{"n_layer": 14, "d_model": 224, "n_head": 4, "n_kv_head": 1, "head_dim": 64, "d_mlp": 896, "vocab_size": 2048, "activation": "tanh_gelu", "norm": "layernorm", "norm_place": "pre", "norm_eps": 1e-06, "positions": "learned", "qk_norm": true, "attn_scale": 0.125, "bias": "none", "tie_embeddings": false, "parallel_block": true, "init": "uniform", "init_std_qkv": 0.0379, "init_std_o": 0.0, "init_std_up": 0.0379, "init_std_down": 0.0, "optimizer": "soap_variant", "lr": 0.00637, "lr_mult_up": 1.14, "beta1": 0.95, "beta2": 0.95, "lr_head": 0.00661, "warmup_steps": 135, "schedule": "wsd", "decay_fraction": 0.935, "decay_shape": "linear", "final_lr_fraction": 0.0, "batch_tokens": 65536, "seq_len": 1024, "doc_mask": false, "z_loss": 1e-05, "train_tokens": 353000000, "steps": 5387, "dataset": "wikipedia_en"}
Each number is 500 + 40 x the weight over its row's rms, rounded and kept within 0 to 999. Layers, rows and columns count from 0. Numbers have three digits each. The size before them is the row's rms in percent of the matrix's.

# layer 9 attention query, 256x224, rms 0.148, rows 0-255, columns 128-159
110:516462559524539499511488587484484515476500473451502493574460486516536425475464484466424439474447
083:529464442507488450541540485607503526457460509524534559508556495504480513441464588435526459532482
098:444517400486522502510481405425479490512534515413444519524415506507538534516569459510494516470486
081:522512535532546501520511515543527505500526575443520496544496414475510454498569493500548466494478
092:511477524507441518544546475512486485488491551537471502512516494520479561500500498487526472463499
099:448501455532459522515516517479606521464504490506447490470530485445484545517531508563475459567449
097:480454440479473548503456424505432537532576437471464569467548525467468514511455481394549472524486
084:574483574528606486459536490467482500540518474468540620511430500535507470478495486492467574469454
092:554501548526462559512496498446513498467463485468506424461504552501518445497463480448479475513516
098:512403556532481565467522545597524536409507515489537471570503528496625510509495461534492567475549
089:481443467470507478495469529475520580517542507430434565490532530425512466537533543494428537499527
096:433508520541514507447457448539522521601428551613492525477530498536511529495496500472471489482480
100:611535404530462526527456427476487481500514471557519522511555549487510466522642509597498516509489
093:510515497516480515482498467540493400440670461521498520504439634491458480479527491428490499469480
093:428489586516534519429512516516573503504456540493483544468493504496530550473492469516535490469482
094:498548483499471498556620515599524414481512498486547535580570548526454458540454531518446513543560
095:454457496401532446486581514514488504579459508458409448565515493532512513509481510515468513512533
095:464479565394532560514490560528496501549478525569416504490497448529551534493411419507512469559489
096:526423472446510461435486495499524496430467561562487443550478492478481514495527496526521520428486
095:591504500496514484489494509449511551458479512474536501610460475496502442582507467482513544569589
095:527515439432530496539496481493457481487574462535480519517544504475419553469502457468605532450454
090:556488469492515525521488483564525530495521495585493444518496548509520500547516468514559463461465
094:552524453382517472453490440496499505512490508501464507401527466510383526524545492504436503512528
101:479481521585529451497515502582473447496480531567523506537501503483501504509440458452462481537462
090:549533580478547489530556585506543442480476515532472525517513489494552487457547484491521510503555
089:525518455508483517465498497453524589595538500504535455555534439506487569527578486470554504467457
102:536480523565602466571485508562505464460442538458500489512427497489449478545514480405508509402525
096:519449428448448485516519440506496481536507507428506601468535507553511539511520506482451478588502
094:492552532477465571474514496493514501507538527480440538489531494547464517507507561505520520482465
092:480403520493452497517508454522483497458446514510487447512503484484492486480539445566492538452522
089:506513491510556509506542519444565472487427504432589494496504511509519509551520553502512549503510
092:576470581621517551511486509483452487542467499524469507501534481555613468525457453434557486465436
080:504525464531527459512521557452526549387520475454492547522499525546490512442522500522557526547522
112:413498490548532475483560563462459457437411481463581429514477429453497512532479466457502518469565
093:479472484480459470523567419473416517498531496496493455459514502543532522454493504471497510472543
096:469444482491523520506466482564491559487494537487510502415535419568466524451514494485550491461528
111:501474557493539528509520496554436499457455531507512453561540465517506491460539499501430536496579
089:540482388473526472534513488519584493460526470542521488594486445454458466540464535538441447543512
091:510482504391533535523471490576500442509524613478548484519466557508513455535502492488532472478471
096:528467475515555468493473538500511456450484483553521450500482441470448457545495495499451515514554
086:450520511525528502510483477475493520523472528514493453438512467414474545500509477485510479446547
088:501498571472550524561544483536556494517555491487480548557560454485508562546438566450507524473506
088:480564456533406562515624489484461565459583486466453514549435508581474552496465512496457538531424
093:556520500474532494522476439475459526465526494501462523505534506548513490611556586525437463471485
099:443490499503501609498535553503471477544503511595490435532552506525509499554590517499499443492556
100:484470428541489601554497541479532482514466521444447475455477534537502493599512431576392489429485
097:529505495540486529441574522461453505439485494481479557518526475501532546469518490583378470501493
100:422482498489570509452454528581398458462511484467527506535534522450464483536465508456498548515525
098:523464510478510508485528461455539541469546546502498515532474567488536485508524531454483494501474
095:493504475589488450481509564413544553549529513541575517600501506481485496453558403462488540566468
096:465429517544444493521490489499579483518601489434535510523459568439543454525466456494531437570504
093:519521573443470467422517478534519414452477441459530451520537544509423466450519493536534507528477
097:546525519515458546502516484460539498510603484544529521451459470480553545488486548504489511514456
120:539560488474475504519461486492565458543556493489369490490448531499454508518566544490515494577460
089:548517475450433459447551475496516558543567452500501540574523549526493492512518479474596533489482
103:434480468510532467450574555545485465504464501568502449569448520536475415553450469585498537503548
102:526458523503489528546451518533481499468516570470486558483487542466458530555528507532569510434456
086:503507527490450448540483471494535507421492487552523541458542458509497505524442487450518480519557
085:469522517520552470535448453535567513468468524402520481451472586505502519517516465513552477529457
101:503498415408532569553448400501475465503494506528430490515518483528473509483538496449428483484569
095:581513481520469445470493563429530485482584436463524500525451526451503525482529507532467562453512
092:468511445562504534491465580501544558481567500401429545417391471459546495489579485475505490499483
093:473463501474483569516440477480512486530502520569506596500517490533468519508518458480507509589470
091:509501461520467533542476516517473581583544512522512494544521520493470471495548522479507467564515
102:464489544512525527566549538478493495463520514457517521562520517478550492486526460494479483502367
082:543442383570492479494572436522492561482471498454504544484489516463594478506469636512542420516528
097:413531463537540526464508396413446513509509524442473544536397478511501525506560488527488473456472
085:464467506534483557499437503514484539447512520454566522499488442505510451487585482486537481494458
089:491471506500414508496600519511490474451478529475503467524487483537498514523505454471567466465502
097:458513461532479468472629602433551531460478518517485459504496493395509477557498477601451502503490
092:444479541541547508517509484486410525528506519438412569480558443461483522567469487483563497539470
087:510518511504573399496523509509476477507525513518555547500427490509500427480558512507436493467461
086:574469496482483544478478510517549479455507431460511540477532532468518421457517466492448478437538
100:451426561505463569516503545661566478482510534509532458572479514501593494486504468506466527480473
099:488440468522535516491458533471605536541533493486483544513528493445498430526535511516441577525489
094:443514505520516456472491421539498508541474492621497498491595501550509532501460495472483492468491
098:557519463517483518496417451470519465491454500513523443504517548496475441509581515589446499495477
099:537522513539488510410482418468486491491639444550471497524479561523454553412488530480476469393491
091:439566534472562501478483468484550462503458501524500517481500532494565496457532466485581420473477
104:497497512564513541517653496573499390494453503482546469553549537566535479581449489508474477578496
096:529470530457535416496586551504516488540474487452453425555482509540554467448467496487430469467489
093:487516510439478588508487558485420483510496510531461471476481463488526552529474457517460487515473
096:500471425419483426409511500484491463451495580503522463538493469441497463550486467553591510527447
101:487508476476552512517525502386437557469486552459546581599420540456516447531527533463541529561497
100:476560469457471517498470484524540456447614477566479519551485489462371502443451423496569506455523
098:497532478516530497474480521520515536449510511582502496592493488567590496559473512522533496435490
089:577533504451545553449439451539471505522547507425438489461515492521414429573522492477445504406607
098:443441459570494438548460424643483424483556573521532501500512530483443502533503494467411487534404
093:565444541503544504517516509503551412503525567510505488549508484486541508475506539476560579462557
086:463483474518421518513477493435497548540548469515476408515515509503547586503576496438539438467450
098:513522558528536439604476484585516471460423543460464522540475513521408515553537524434546500455502
097:543436479445534461455567518518480487487436502487501545543521540564492494525474461456401502555454
086:500563556500436567491520521468530498498510512462468544531479484559452490546495507525546559521486
092:510485478522462494520509451522453523548438522510466448504504484449490474510539469623554546450546
096:561571517512483512501496425467503514524530456461529503490527491530500571585526569523522463457526
097:542488608520542528443483510469473502488402438573512494483513463549555468541393435446549505443412
092:414508482513596509472500540473526525475490509483547533544490464493467520484527499504533495542495
099:439501486484412491552551493545503497472476518472541428507512477469429521518474461443502460474556
100:482491508459445514560545452553509487464491490499500463478456500473499422480455463454466518464507
102:467446516469525560483455557478482531459503545484515517506553480601439540451540524488512537441489
101:501532555444514539542501458527441500488450517462477518521521461547514451483546442507478526499523
099:510479495487565545528551513477545517448552542494544467618460521501530463516466471528470466524489
091:522476487423550488499486533526524448578537570473558510470518507512501451524501527510505495475462
087:510495530500547492507494535452527444430524452508543439560410507520472433550523520516494501476502
089:465504530582509496540470463480494524536510574459450507477499519429497571558508561510503520457477
089:467509625452500506548540472547525482524566478499472489600558490559534546540429515483503478485533
088:498549472553434566526578502453499523471517458493460479484432515579473550520495556446483515502461
094:547451504511509495529526429495475547497521513562423543533514505537489479565523543545468537475477
094:438492491465535504479531595480423461488484520567514435559546467480471495588496493501450569514557
103:536458447552517617533511494469569516529448466463491436461500514545453515574501414501419491456507
093:578502531486496554527490526467464504456471496509530540452480513493572548471494499502385481462489
099:427501505487537520456484555550416435478472460462552477579554550449530485537503513470530588570556
101:521414473557522500435486479486527560498518502564487493530435542486491473508495507445503504446511
095:460506561520519442490480580447542558487495547528527482537496530449474499485488420508471497503490
096:438419483483466531499462504454530501540575477431512514522503534470520474490409513486526413539503
096:442542593462483502465527452478469442484515481500465503553546573536432475531519518499583504549495
090:527543462558435504522563449443501504479583476497512462458486461506594524487443549478487461464510
104:488513523476521467555539515541481511473556491436550540519496510462515505499531493484522518520462
101:527485529484490507401524537437539534557539432483464474562485496452449430499471461439523538460480
096:474547458507461457547596529576512515553486482531484445536504567578509474546472504583581485563496
096:535454492549461466572439504511446500529548520437523519491497570425497483521556479519526523445415
088:466469512495495488534486507529469481498468516501547527473522470510521544495386507404516521457491
089:462544501558575511507439473521436480525481524438491475485461534456472538490481494520559491485489
100:497450465462491549535532411474496497498525453490467492496516484541435511503528521479414442503534
091:584483529502562454472501492522495455556526416507527488489501495480539538523550553534478517496492
112:546521487580489567538434541444502559511587471483414492458460468510546499494535521440550421500557
105:517430540459460496514479531508506457483484526607479559468495480495443498494534517464474439543460
092:535460498552530518463445486503480531557523478511513535644499516455446480509525484483540504547480
114:448506489524494531574597535544477443510537499513501498540547481547545441543508540522523518514479
094:471507467491474548412498502483470579480469564488534439495451515529546518450471516532525529582501
098:456526498565485454455489529442509545507581558504512460539445500513492503558564539542464456513545
087:530435571532519536523504507578523455491468485513571475523470492554509486510518523480533477559495
101:544502552538505480506577530488534555564492561544484464469471486538485495518521454499521506527560
099:448486497588469455543539496487544550488544484527468487564419466479522424514498530470515525511513
110:486501505560506496509526506478488506484505490466435501482431460493467475536501581539486435407535
104:440473445507524443497463502398391483495527492563497473462453535552523525507543547525509481458506
088:570503535501447555508404574500569431483503475420495550434567518462442491523493474535453504541484
086:441482501522453486469449559635565543529481580456518410436520489511487498483482509490538466506522
099:477509487562424513464529560511487481532532575441489476452469483498511502546503504434449404484568
099:460498445557439476466507418431478597449530409598503526537521515506476513533535533544480510461547
107:536491499488486473503438444453517501520502467633467496530485528499456515459544586496508533446503
107:496505519533541461410491483505514433455536484501525445542459486526535442466475501484486498534459
104:497495503481636554439578469495475459526548503489533513472477507489495490444513410448566420461443
099:511476558466485549447523520611472525520487525515553513548590482560468520588457519506491499462531
101:490468490469518551491479512465526503566497499579480455541481509588470491469466567486548468487545
125:454515429492460574463557539554512437442485561461521478482377506557527544505552460429470500529469
102:549504481497487534517492509463533578465509554459547431512465516455450479467591563580509515502500
100:527516470483503470521520483365459545572506481552544584498544509453479495538518536488548517451514
090:453494473417557475522508549468482457480514472514589440489495459448513548441493464503494563467453
096:479444485502454504540456478455536484445534546483457607522541489445520467549476491473541521504538
098:499489475514491520480512475570476563539414536485460605520502506556412573512473472501444490527481
112:493474500535571450552524498600461419476450570439548538522478491511531539539492476495466449593428
092:510558528502609472551485538485465469509459430524486504526464506490549477495467463578506515481549
087:504477474520496496459466516442460478500507536548512563512529440457491523494477468409533534505451
099:495530501546443524564444475505529411586479523475422483472597473496466495502501519440527472495535
111:414524522487548420421516465615526521485480495500437561537481531482459572535456507519520517518493
087:536594548540458527502508488504523454444499504500453491559443529560479502566530491473520609510484
128:466504489446501538492556485560427466482487521458486548621451450531523464556542507570473508490469
102:533535558508493494496533570520498461486438548517551525469553458445531499499479470487510527497457
094:542519552508506473452429485448496467532491477525476552466518446443484471469465486456553485472491
101:485519567492498461544534457512536478510506498456466471570525473510479537478514531513615548502449
113:552499391568554461414557536531463489495458497574469448513525526517482474496497501537455534481541
117:493487496561506527496483517490556504527541502486497501393479513411501446502492509441494497566571
101:433470511496490524491549480434486531417469485450537515499512521603471610497486473526479538475486
113:575510495504516488491449390425537579552549509498471473516588460491464494486474482510500562566598
101:543500493490497528528544529443496495538524485502521542476521504510549537448437481485421496469533
101:550550551470464450548439523533527545491535567454500549525446542462485455531491539440563489521493
111:527525503431485479424503525446529572509505417518529493413506532440482456444502547596513520534553
096:523484467501495495531498471495472483529561520502477558489554543433434481524489497476500553427514
099:446423536421508504491482479472513541465498540512562566560510489497458455533471481460515512431473
104:449520505432427534541555539544452506502495541438534541470541494554509565485492474566488568524492
105:490506511551615486439511498535466476484425572504520459520460480572590451520535580605461505514492
095:488474522483497542554518536528497436488548455448509507498612446481488453558517499535446574477522
089:491539522508504592459516508535532475579465476500469465455486519501470476575506539533510477530486
101:572490558436506474526457441471517480476487504534476502401454533415516564460543542521444504526522
097:399550524508567506494456472532440408497533581506504477495454533495441467604563545522498494565510
103:502476530491489492502543478465532524491544504558490500488486561470445477489522513408529525501461
101:410470491540475451514482525491549582581479553537462534519504482456436517524492480464510484455532
099:545442512544464394524475536464496518519481479476554549495431520473454525450477488496539415526480
103:501448494509466526456424532480506553490558533489467519557559464481435536496548485523551473532541
115:446547501480492520420528507551476489439518567545500463505501457520533515554513486522484446570483
165:518545528480486525517544476476515477532545491556478474562537500478442457454523597516583516499503
119:544504530505484434527570535550572572485514496457516476539441502558535512530508496478550511550511
108:518558450462566578523615588494472468520505506560485504420532539545580427493531599522478463519489
107:504477535458559482493463473503407512421513510531479505489519483508550503483502442540486516398481
092:500558605510427424482486520566497564527499498511469519505516493538501438513425520518496520496450
084:493514503523530502445574513535519503495547577471584582522471509456511537451514501518521457497422
098:515514476501468578505491500465490489482520487499557536411564584455463432518497507455387535500533
099:528513385402448451486496509438493475507498429529509513539523464525531536486503461527486537537432
113:496475553528528586448531592508390525440577499519515488546451517501517509535504512452486503478482
109:481495493452453404471521493495520535467491514476480566491520498469512524447455406455459493523469
092:480523501501516475515416498524426525483503508488524531522479531451494486517469515517493504567489
107:540556512504535570594500436491526557499525516466483551502552522476483492509515497463501447518437
086:543493407527500497428511465494462551538401510580513476493507479479559515488496518494536487531540
107:445543470547505483408485443435433524556540497481484505518458477517510529546577469518498448493508
095:501495531497472562539500497572532550531480520444546528498544417482466495521581504508481480503465
093:482476502523461522505508495538487500509472519461498438531476467489516495506544432483555465424496
116:451481474513453491494561605464582491469513532516472469447502483422478483516565496560458502505513
090:448424492516451544567524479550427538543496523501421525487519492455533540580448494401562457498470
097:552536529556559512470536472459459469505511499527569548498483512541518455494523457473445528509413
100:532451508531450533481511491518535437498562399410513522452535546491567445446507497424477459531549
107:515425533500446617493518516629590529507535537518508502582494483512559478481560494522472472491514
112:478429478535568497479436546469549543487524539517547566536535511438512451563520524531428556522516
116:459521462519567475412498504543479513494434527570557531479585511554548512490487491489432519499493
112:564547466572439509528448421504497485505459533504503528520482523552494472511565522585441502512482
114:537504540548474493500463446472536476468566446544499525519475563577478517419531507468450492453506
108:484522498487572498473517524461539474479411571505473527503519499504570531491558456520600407453478
105:458492519530449494550633467569528458521524469475542494488550569450521500565383534481510518524529
108:437419500475515435461488530519470481513470528493459414585457517532511495455421507490499486473545
106:485525488536478527489492540477446437536469507519515474510487480447526568501457474466530490529412
108:520493395533495487424524546480506503491510640526513425515479520402512496540498527552527476514479
104:579452503517537579519542418406438543522489544492517527524453512516530482541519524485493534538502
109:497576453432472492494495517482552446471579478538478481499508491480395500461495395495568496425480
108:505509469494511525495487551546549539470510504559486430527510495535588507542471473543552532474535
099:531502459434500494461481437540494515491494528432439504446449484490447442512565496482455483416586
110:437487472571518440525476480558491457500556536535552492583499520487515518581500491508476512528433
101:554472516490561488591572493561510439490491555476540455522504448541525523496538552506507557437553
093:474500513518429525480503508426455576555509488481439451493511473522530578543548491446499418494477
102:559493460552556491591476506560540477497416531462500525526472466522452488506503525420528464488496
101:524474421486484465512504510581444492509453549445526526487513536519488520544509456454468470555501
097:517575539449473537492451549426573505469481504490487522475466502558432477535528511513549569475464
105:516480501501473521514468447555478542471458545526543476553550479435493465523520445550554515491528
106:574490519495456501476527476531533471539488520472575514568545411516525561607487458533504466493520
112:580507530515529558471508469470442514540375480548464475501508429527531487512413495445574481494477
093:467542490487581453490543563528540572458482511529499513555501458528479532453517551555519523517520
109:474512474459414473503548554495515503445491492488537484507478453459471459509469465465526431464569
117:475448501459533505506542470559471452434469561412584527517445507482523441506449492466491542491516
108:498430479393500558473414501465583517554566476471484506427552489512470538410588554473509509421472
112:508542572452548529539502470593490505441529552421558567515506527564544434499533515494488542508511
098:510440466492519525496542525476571531468582523464476408589500507474533527438477512574422456473476
115:508425532464550509524530524522530503518534571447555499522482504519462469525513536538486519479452
109:497465426537506505521509466478552495495519466469533449495435458479489462496524550524580528475472
104:465524482558491493526452443496533485451496558467472479476466502436497553496505504503437498448439
103:446475607438508491503523522533500524461491487419530496582538462542577502537449489462469493496508
094:456516495537386540504541494508488480543565508450443502526473468505463562437502521446408589445431
113:529452501478506516513512423420476559511511507534426539523549535476477476512572564533442535532499
104:468516479539502593515576536496445474495495499548508460502532514493525513603483508479515477510531
112:523491449476466599515465515409533478557521425516508439410522504465474516568489479490388494453504
104:554510479442447497500527446456466500477506523501467513433495440482555564442500539518409470449522
114:435524434446573487470450474556433485532492457493526449459533536459519506508500556506495574527504
109:504375508538567463461491497500493511472478533532513496583443564471542463530468534446514508467501
101:472553498577509450511478505421522591538530532511508533504466517428447510452511482460522477523499
095:477393519485416561559502508453550481566572476438522464537507536447473494558464498507505411513498
104:517485578443478499464492426520486446485496496455510455539533521545423455452478521539561542537486
104:527527524532489526537510478478468524487553432497525436495494487496551558511462556489512469456509
150:508436482505531517500536503582471511396469561472576518573370498505518446555476459530534517535468
106:502514524500479481417536448426500517496539435516544430549477528545506442519453472475517510474393
114:406495485472418442512566484555519511560582464518499497510487581516491429488508474550614449482462
113:571436511522450506536524505513465499543536542503455474498505552470480533496535481498498525448478
102:493460507545458509516516455487518506513471536500561535464545482482534517502427544447518507423549
097:481514499532526517499499442540489481491453573442510474506486497467463539477505481522499444517520
107:488521481452513523531512516472517446494513442473501497519535488485407508522518433473420492498529
097:564476480511500459507529531549500520531534445502554497481475486546577517498521593536483496453512
114:470460517490506494492440659509495555444518531472497499534484474456501433502498433444508483589498
100:453453545535539513503441529504517505527489464514501540496482464484439509533535452469448453540395
102:529522499494470538515407512501433503544535462539473515587527568510400489471535521475561478568527
# layer 9 attention key, 64x224, rms 0.214, rows 0-63, columns 128-159
105:533476530518492534514497545569507531508515478496529534513550531457526519481412522463458423524438
085:536513452504478486514544514479534503414482506517558498537532568494463522531482559450534482488523
106:458493490530502531478465551488516473524479495461425492509473550520514528529508478509519544471497
108:511497492499492595478521483527533549457532552470556371483487484488521479477595506479548511585505
098:555486547534496476504515423530500514572484494532525454464435537475470547521504501460534502462508
105:489489468524492503516592524496570581461472461445510457482423513462469486406519512559455473528539
090:501446461521510493463462470526472560551515537436451482497497505500515505501428464371575539478504
099:554532556400568477534478473529494477472458518450500531568453528511432518515451541493422497412495
110:507502545528474482502461522467479525438490502513454484501484509541512513518492508507435571506556
106:560521615487468532466521450583510516453486453553515499539505570461575573479480488543445587523547
100:478500508528530491499471529439535583518523551475549490531481510466510419467469477484450475479524
105:456483516580452500496510447550449568570493501600643551471527583513481524489489529493494449504472
112:592565491484462526444498467516436515444471483564502527499530519525482502476520560640448485466469
102:534495487541478505477462503566422439494565478501485558560482539510464506547510473529444535463468
101:480477500522484534477521486509548614505476517533495519411513471547521494445510474510553485406492
102:472434537490589521504549504513497440486542544469536552494496504514487444491501598574518530537507
099:481537518442500488480507486489479535501542566505505472552505439566530471563503442488519495532511
097:490510519460549541460435513462543477537558473542565543518504516483474492486504478475539463608545
099:530492505487478425437617485549533521505490533454539487408395461517458478436503509506469492480550
099:533472509521519454503562448388517497443491488450452475532489508511559503526535525498488540598519
105:496502503474563488554459444549468480438569491532461444507538475443494502486415459543607508552541
111:484530499501556559489471485505463571513537547620551504531473449508518515568512505507545432483471
098:505512425457543507509492452582468484483429479540507502491510532498410519522575500559411505517530
101:443442529526502399512517509565529516450521534515484507520463562488497455501459480509436468538422
098:506493538521589516552544519471492486460391497503462498424520415470556524493540472491574523505561
092:526452452422545495496504498515454461510524519509470454477495530530545498527487468404537510454495
100:517443446534582540531509476552472433469485491489421450516461464464431556445487545454507523477556
101:513516516484510439499563428566516499490511539461477512443490511506525486509479496554504441546490
105:477524526487420470479468487511555555449531490455515514513486499509468446486522459537493447597499
095:534518525504401474458507426432490505507488496501459438463565471474490467480466481586505537478516
098:520555558515487492467527528553495459517469466493533575425465454520565499496523560525505441573499
107:491516625549508517504483505454484459504479554523566545468503425564549451478493517458548501509492
087:427473423445467464458488495488547513527509554531529478510502492530495467480500510468470515523448
106:542511486495457515531497566435464467485549509428580453535438488542477506528576492455439532560532
089:507446469518510506453498539519487446431564476537424477425487523525504504465522436487487527474531
098:511486528539437501490466540492444541503551539457546513511483440496546480458484514450535485486471
094:571467523470556472486429504519496502501479513477532453587507499474508480513558516514524523518518
105:589552492513519462537520472473549468538519495504502501501506554453487546527417473501487492502510
104:539534504441569529496460507529463473511598496464495509486437522493494494501520502517520408485528
103:474470484514530469534517521511442472445538457529486494515476513518468481546512427390520505528497
106:532486560579472467463465490510517551516536517453533537425455538431504468442530538554526482487537
080:467492539459443497489471589544526487494515461465462531536509408487519585559465519498513454488440
089:517496497474542493507537525520524458463568548460505473566470498502497488469496500415503516522525
101:539550509466458465454505491452508501457455504518434535538579459554541511542536587534468484411495
095:482536437490550501470497461448514484490537523515487488525466594513531527534552498477472426507470
098:532497417477498511467510500457512492565474504501441526416526493510501492545463493517478487477503
097:541509519568472495459539569457496504470428467533453547471489517509553530464487523541505457474486
108:434532494412476509517486489531427451521489600493495435528495559478500514531485524471523517497505
104:515494489528475473485504489490510559451520553502544481567491511440525486495456519501442514495520
110:469457452547442528509527490423621523585584561518520434507506468500459482489512484486496487546461
098:460495524571489569514444514468551480551624456471491472500545550401500456528476513511438405571577
094:502517532491537495507472506474507513497512464503423476539596544524475502479453491526574471498470
097:502438443498492532491491523485533441482571512511538465450456502486543592450472494533461482521510
075:536559492550516462562476524550533433535524489541480463538550513488492549549496556502513498531493
087:508504522548467465493527533488492512551487468538473495558554571510479506534455486401557536430478
111:497548374537511525477499453564521485512566491523415460540485531544480502545442488584529511470467
096:537487464533494533476435482552503504492500461497472469547496541510417471547489438564553475495481
100:486512516491446524478541537446487547456523560564569527471529434507477522568458529481418517478553
106:527488508524523419517527473458511426466499533402505510524474527484468478446477533501523538578427
112:520476427470509488512547448486547482523490512512473485539522454489508477536497535477419469528432
087:479482474463454518462539460543562508514485493494492421531460496594566529525566558522371527488446
104:480461530478540512553520446490494520501545469527459514504443482447534477442526458462474523569540
100:536494438486452492482565525540527535488529530502539500509523524525488508533492481435483542523506
103:509496518507521532488516471546526559562611509551530457555612539513443508517482497425505526533563
# layer 9 attention value, 64x224, rms 0.184, rows 0-18, columns 128-159
086:508469512497483509492491582503545566459530502513605404492441480504487426518513480481546522513439
095:524500467484515510469583612428488518453479500498543507533469573483489484469492508524485579443508
099:561515502503594509523542500455541409496489527528511534516542461538513502474436536472491471484504
095:509445515416438489475475524503521474541509426467506416518461537392535494513537505513539515390517
103:423524579444462450477432446488475569548440557531420548476558458511481532590509466532467498550500
105:472453544510561467501509531589483470468439498473461495499483503611557454508509575481433480539479
105:485602529506483566516473464485500467393563458481525531455483460544538561526404536533483516532543
097:510505586568489459539517405518508527494538503470458501483535528458495482395532450428451445491506
104:560543584471474559527508557499440510527520561457527473545505527572513503459549494530468550453517
100:450565532490511470569522483533521495578515483455474488523375529522508494515479501529466528455488
096:501459554535499526465395571438535515528494429564468532489473481548464466528484485497480499534457
094:498520537480546521498462472465478546539545521505556549457523489564581502450512530454447510442504
100:441432537517603438474490517546504527540460522557443544571477533470457527499532544577497434504468
099:518543524494441457507487516494478479479513443480525519551503609498497591503488525497540503516497
099:493449470466502451508545477488531504455519532476521497528591463546489480505437475469532472465468
097:483466537491544521473524467428522491488568482459471471492512476491498455470492527521503534471530
105:386589577430477516523453528526500463473518507473476526533560520488501437507519545550425518579559
107:504497466497494408509553513492520535477542546479524591535532523498529495518597545528547415431512
100:505523471500506486429486591461475500472522546524485481486526552501505598455536515429554533508385
# layer 9 attention output (transposed), 256x224, rms 0.186, rows 0-17,64-81,128-145,192-209, columns 128-159
091:446463531459500520491450516549411478466546456449479517498546543495541549540488465414564527542546
089:533538513415473479447492435520554551516497561404635434450504480531479516477509496517585497515466
094:385447505551473481481520518487491570497471499584471526490566464481455501481520502530447443362517
095:518508488548576526517421514491515479507521547475491538485533511535489487491479443467462515550505
096:491469450514589555482522486517539515489524508516522479474475500520522514451540449531465484578548
095:499452408518479540599452462508478451466501522466520510428505546474468528473479483510554515476473
087:447531460360445509481472491501444569533461482521412495440539506561460497507569511518517523509465
093:452518574500514510416579476487440534565504483443585498542509594511573489546559504530495485481510
092:418461402540549424509574479527536537490427539468469489519486484476513482484536476499588458497542
094:459484437535456517500498452537541508500480520543486509421512547431447541453521509480557466497532
091:481496435452508505517522480477493479463476545529453540523477537451524501476479536485546506530476
084:430503507502550492461579533538541540531479532540555459565445494437478514533468468514488522463418
098:532511501523439538560496529533487422527449511593576449456475480547480566475474525510522508526547
101:329525507523504490490531518539481531523546535479493500504536481542490441465437489510452487528469
095:500474559438573506436543489582475480453445486512548465496452541491542443508513478539491457479520
084:559508527564490510507540542502520545528472467507430489461515468498495429490535438494556472477474
094:539431530585469511480521524531534515544486505498588487454493381524480536463526486348459519507462
097:472555428491492583545440531523456498515494501473464437460524517484491519435467469502460577492541
105:524487545453502520474569478503396471558431482550466570432527513472480461590516518490480484451512
099:493529442525451508465530480479498529460526496517483457486571515500505488511498489535474363494475
097:528479486496486507477556509503539593492470448493504538516495580421537493545530526609495506508510
111:492575576513546492515558405450473567489432518503459459526546491444501494461439570561549576468517
108:506463500541498534440506536571562475474461484450517495502430505495529515442494493435521517444443
105:516496467492408504574461537496546569484468535534519537504486514454517583533530464462467572498537
107:490504481552500466455529534466544487481480481589495538574518520466427465474554520494556377570534
091:489482484489461513453411505551518491477526521446555473579503436420518573507493531445497588509531
120:494496524528448480495500540482513456517546504487585516463501475479505524542480409442503516589467
104:565516478426455491430490554510492479411483431491442469513517536514500506581513540484492603520517
102:511446538450548469458414508488535460484546559532579601455436499440559544485467519472550508553504
111:496501503591437424506507542505577491464503494552488508550449481488342521555566529526568513484541
106:503539540496527512535460478524469516499560502455494491531490492465521474541481507476458488564470
108:492429494493441516530473507533540451520441479495470445432497383507503518451474583505514475508459
096:508450454487499574537435522471485477536523483522496453522443627511471550497488461502458518487550
101:421460499472529458533454496476499440460511505510522483509441549578533574506448501524519471511476
105:566473492527478444548484411486458512456516565551467515530458510465507544468521488434540441459417
104:519486505493506407485458524561525459531443512542467515506540521449518510476480500492483505480547
098:515518459560489494528521443513558508504513570468494453553528497560467518415521520483540526529457
102:409507466548474550522469556449455485535551498568376554502545480511472490509464471489483550516523
108:513573508503492496511458412474436482540538548498420482513441484546457476529501464419517558529534
102:452455496443432510475496474525528464463519478582563492473466480568536486523605439512503474542463
102:529515550486435480561522503460467466503474510535535501529515550486525470520500551482544503476504
108:549528519537555468392550455504556442546521562460479450496511468507466465481499538504490428483533
112:520465555530503502527525516533547458431546515477544490525518476471598500514458490471456553472504
113:519502393450485539567518536505501460419502514544410488455519515526483432505460481497501526495486
108:553476516501494551461488480494534508487506449550470524506551524513445458542522533516409476347500
111:507496571544481477537465507527526473557545524431569491642563458563516464458459408535527461486467
105:445525497520479522518596521519494516492381493467487439570506507555460528490493481482462543496525
104:544507509502472525560457419478465457501498488445458549466498523502582475562464403489501483562499
106:467449506544539503462529569512530524481483499340516558477505493511513474510482441509513563484459
109:587478520513520505474598504447444478527522513533498540541492577485506518584589432506587507503520
109:531515435552462457500419518478452485548550509547439560490512353457471526603562495532534505502509
096:485536450506457535487514479535508538507445479508533517515497517492531539501518533478441609515494
112:477534470462570514511564536477519506507487497469472486498501557464522420561464460647545560536513
100:512513496534489521484571479438497498545555450509501510474499485502457530560502554473504505473457
084:589467503506511569500502522518470490485502443482529562444539461492535583568501431532495498491544
094:598514457545519379514513394500567547507426483487521429460466515482519507513519548516535454446465
092:483445445537475535556518579498497512469460486489491546502481559425426473481506442500421489454498
084:514472467545507509570468553514441528435529536463488549485516522470453528475504485449470490469534
097:502501425522551591524528517541548533454496472477456459488499443545511544469482511515456467532481
103:511465414505449531578497495457470533495554494570466503393530515464531511503516477492597537467514
096:457447496484541482481490463511460597538431513501463468480486552520447485509594513446488482534434
095:577497567556530517413490482463502514563562550526561528498499453485519559514525505551491514465515
089:484506431501539478476501515521472507543439526516458525450572459469560563484512528520534529557544
096:506453453480521524490487457470483519440416556522511546386483488412466465508517559436475510565508
094:561525445498409507520470463468395559523591519529503536475502497469479545484457470501541439484477
092:426533469448554527492506559519497549519466574553484501471471517508455557427483592560491465526497
098:583579501477413529563496472450488500519554488627452413478511487496503543479504571492446470534544
094:390522532498515482475485518560561564540446522479471545467478437508540436487447532464429547511514
092:483471548524564553558505509519465445468427456404520488537474544479514464486495454518435491501532
095:527466537531513454477541492513536501491518529517472481478459478479491440503474433536573405476497
091:599448509570425513490505511493536450523454539514513527469515424510477546430513455413448482490473
109:452459521491515479514473531523502406407444548437545479531470509549469485445443439505467479533532